{"n_layer": 13, "n_head": 4, "n_kv_head": 1, "vocab_size": 2048, "attn_scale": 0.177, "tie_embeddings": false, "init": "uniform", "init_std_up": 0.0228, "init_std_down": 0.00447, "beta1": 0.95, "schedule": "wsd", "decay_fraction": 0.823, "steps": 3541}
Each number is 500 + 50 x the weight over the matrix's rms, rounded and kept within 0 to 999. Layers, rows and columns count from 0. Numbers have three digits each.

# layer 9 attention key, 32x128, rms 0.135, rows 30-31, columns 0-63
518621485470493522582480442537465440504520472515423541519473439499417528480519499446524477488506439469449481510370425562575638501450509544517544411460537406422569463463578432493496541531444479
516470465426386524462529559416542511552472419457479533513506442478546499480454590445463382521429617474542526510493496460455421548443461523392499460502445510483443481552407547486486427449465376
# layer 9 attention query, 128x128, rms 0.174, rows 31,63,95,127, columns 0-63
552517496523500410455458464547527524566501526521520471490575499468568496497543475405482511445638432489465468470414531426474506426511527393515510475420561434487532540478501455478495608438584608
506498504527458525555539467510529380511604358499556594482440505480400520578484602524479454558442518478486526495606536496579535498638513413510529426589541439527569504469437397395393446540432441
467417516568463492580549483433517452469544438460446466535478578500457437667560479433593454545306472432466479574502465639577436555515545399391466515667408615614532497510369546448469500535437451
548597463483469511486593494500484495490484510481500511457537506493475528512583439497417403479508345517511520491512470498555504499498523487533468515485463464495504533571538521545460470509530560
# layer 9 attention value, 32x128, rms 0.247, rows 0-7, columns 0-63
458455447514450398488434470410558437478467506509484484496445445551420525539472505453520552534487515503610521517485553491495535494494475504560525546502492433569495550455471566538459506522452515
467530467505465474506580535490433532375342562549567416530454524580587525476472546469430571574537442512486528520429424572538500531494455599482510626561466493574575540461476500497524499556485497
496504446511586512497469584558534482433498498442651464591411421589458527486466550499425509513535472569431530451542474496556431518515525481465558476524466601557414536556464461481554517468451617
442427449590465520497487523596546455633523495522467524551480630462557543505546528523507442532516424573502464546496553513588445549537462468466531491426359573567537425426506504558495508451500445
540490465429516542468444489539446521454554596444546482471489548469509490518553555488505503517565473494536467456511535481466474551556503526504464501413596487551518503533602517562465461484510540
423573552564570551539505541504548537473486509488363512533441484502479457531425504550507450430498410485474511437443510447430485554476556538433527527419465534454504419520457494397533519512571452
450609466505464549479606556441482556530494486517510347464511491514536443501504503526533484446426560357489471542512432505549438476546492536455487435453538570474508488532504546543567544414477436
490508568576542433484473493506494484535473513530384473558566525554535504518519575465474446503429592504567590565534461498520533433433557459493504517546514554445441506467525475499551477449529558
# layer 9 attention output (transposed), 128x128, rms 0.243, rows 0-7,32-38,64-70,96-102, columns 0-63
561525482542472319436517453411576474504420504540528652428570513590423522533466471410627461567503489491491557557537490359504514556416475556603502554520520516589454533497429531523505466481548445
520515370366587456573572387548672336556423470623463431510480434496441546471585406566444537646415482521559597547492519550536517500556548561643541518516451445790544380556353527468404482521616566
596443436495577470545523585467520527555531564584507434531475498510454455393595489670490513481413545460489415600493525700497520524421495387451592523549526587694574386497454539551488515544569587
599401436483465488537439549509613404588329542426557596486534503550389525461559580479414478453492503496482443477528529526544415565427506497498534461583414470533495464480575507538527452506367420
479465470531641431414516443508586595486370612550650507470568500520605432317461454540479466438489534588432421529436505562435493345481502402442492461481526601544559594447547522528612453491560517
374421549571510510501531463493597501446397435475371536500450505327486421481429640603559452575611549613562522572483495608527555521472485455518429550508492497355493415535597615514491616496547484
455612529499586595496577385452603446426607457509569433436435578465474426557487491575575494501495415530567500468460475632601455469542487497327522487467510451480600480499599507545439569489498520
552452511533473477482546532556561472440498365459428500597497489511590500574490612551387496558487492446478601559577486497457530566532521509568502510433544582395480478553396374456463368510489485
553446477511528529514474513555544500459549528508567492457475493454532581432522536579485563478529546451457451480491508483532510482501527512472488488447566525510516513519469488531545509498564477
524518499510469516490508471519472506559477554466503525523521488500519485553511552593513471429538496508492443459458506490564519469533479454602477491449436498499477544527488522470540491502508583
498419513506522547430499492479502510503552435444503457405481490443456563501421429512547487593513505460554531517557560403471514499477436551512471567525541478467488474431473533524463561388557503
502549514457576480588554531525442534503531525511507524520474515535489477503514440463586499504489461527461452476475469528507498471429558510438488540491501516450513511513490429526462510522356524
528521505563472485549546499470504470537415518518504464465503520510478504479429482399571530500487521454475516529500596494525477487451500533484412553515478410499551506447516598475511544500555530
610497549494455515431492452529513478560512502512514539635474522581586510478501504573463544410507486414605473517532439555455561441463527486549504469511528520572502514492458517474488501495416536
492446538465527511546416542456507468516449559456538488414469449498529561487473456509462556501460528459428525435600547475485480498440453531539499511490517529476514517452413449505532441465456497
504574502457528479558505505441494532545542472513518379538568439461592502452490460513480507466536397537423604404521471474372434524520482598479532577531468513455422468529635477474467434480605532
488481533554531538468422556542502473487492497493492532496441505524532452454438499476530505510556569469555484561501472532478461471474498434456510452516572494408500482515545426455498486499389472
507587516486398521524590525497517479416498528510459550502532528484511524457517541469494546474515410564494517520481487491461507499470539492491440477440452488501429514509537515435451507501518501
588470528547549535455487468449541512430518491440461381503541503549560522512472520458450467558473529446496474482501527474485486500555447475575519462521503442481517526602494484479583497433556447
423478535448401570468537546469487494483528495534496523482437489526586525564516535498553539440507517543558510519548466470513584538502454462485515492529476442478438408584405413482505445471473509
504516438522529516594528542495515534557517484532497475493503519492445514521517447513501517591494489504515477546501547521481423562535510561531493507571473544552451564487482476506472502452482523
544544593582542437590541527590522492421501421462492460563498582553572540503555548565495459516561538532568473590406502522471435539494496529587510470517521478535491519559524431527520457525468508
449538486503481532495456507449504504503458526487451519513410500503394467494504520447492503464506540501489501524531563547522505482516512468480497542453494438561444495490422500491562575543440499
490488450522497440521521472507481505523519509497496470496513467529460508470497520452480522576477517445461481483490570474509464498442508557468425471485513476496524479449492553536474527513502512
570426529417571551494419512475509491513484449474543477552490497565536510542550487541485426470493545567487470499504409483507529490562473507555596468463486461585517472523524420444516551519472476
421531473469499432487475503530548563561522519563424527535468503486447518459523534509467483397523483441466552474462468492512454529472502545473529538522504595461483503472548511467442532510452511
499541542509522468509518459558488492472526554507454510484498519452517497506534519551486558521522449423502533486451567490489535502432512482470471501501513541521530490491501556506432448465566491
462502495546589535500475559490492492557460457481433431497406460569439504537477451501424466413467480546382465470556479462471457457517448499463413492427525538476479473499544457481545530558523542
425511385499495544501481478484487494485385526546529444501541529381485455457469405496521534453480470460519527529531533477480543531447475645510443491493488560566480478498565545500446508525486527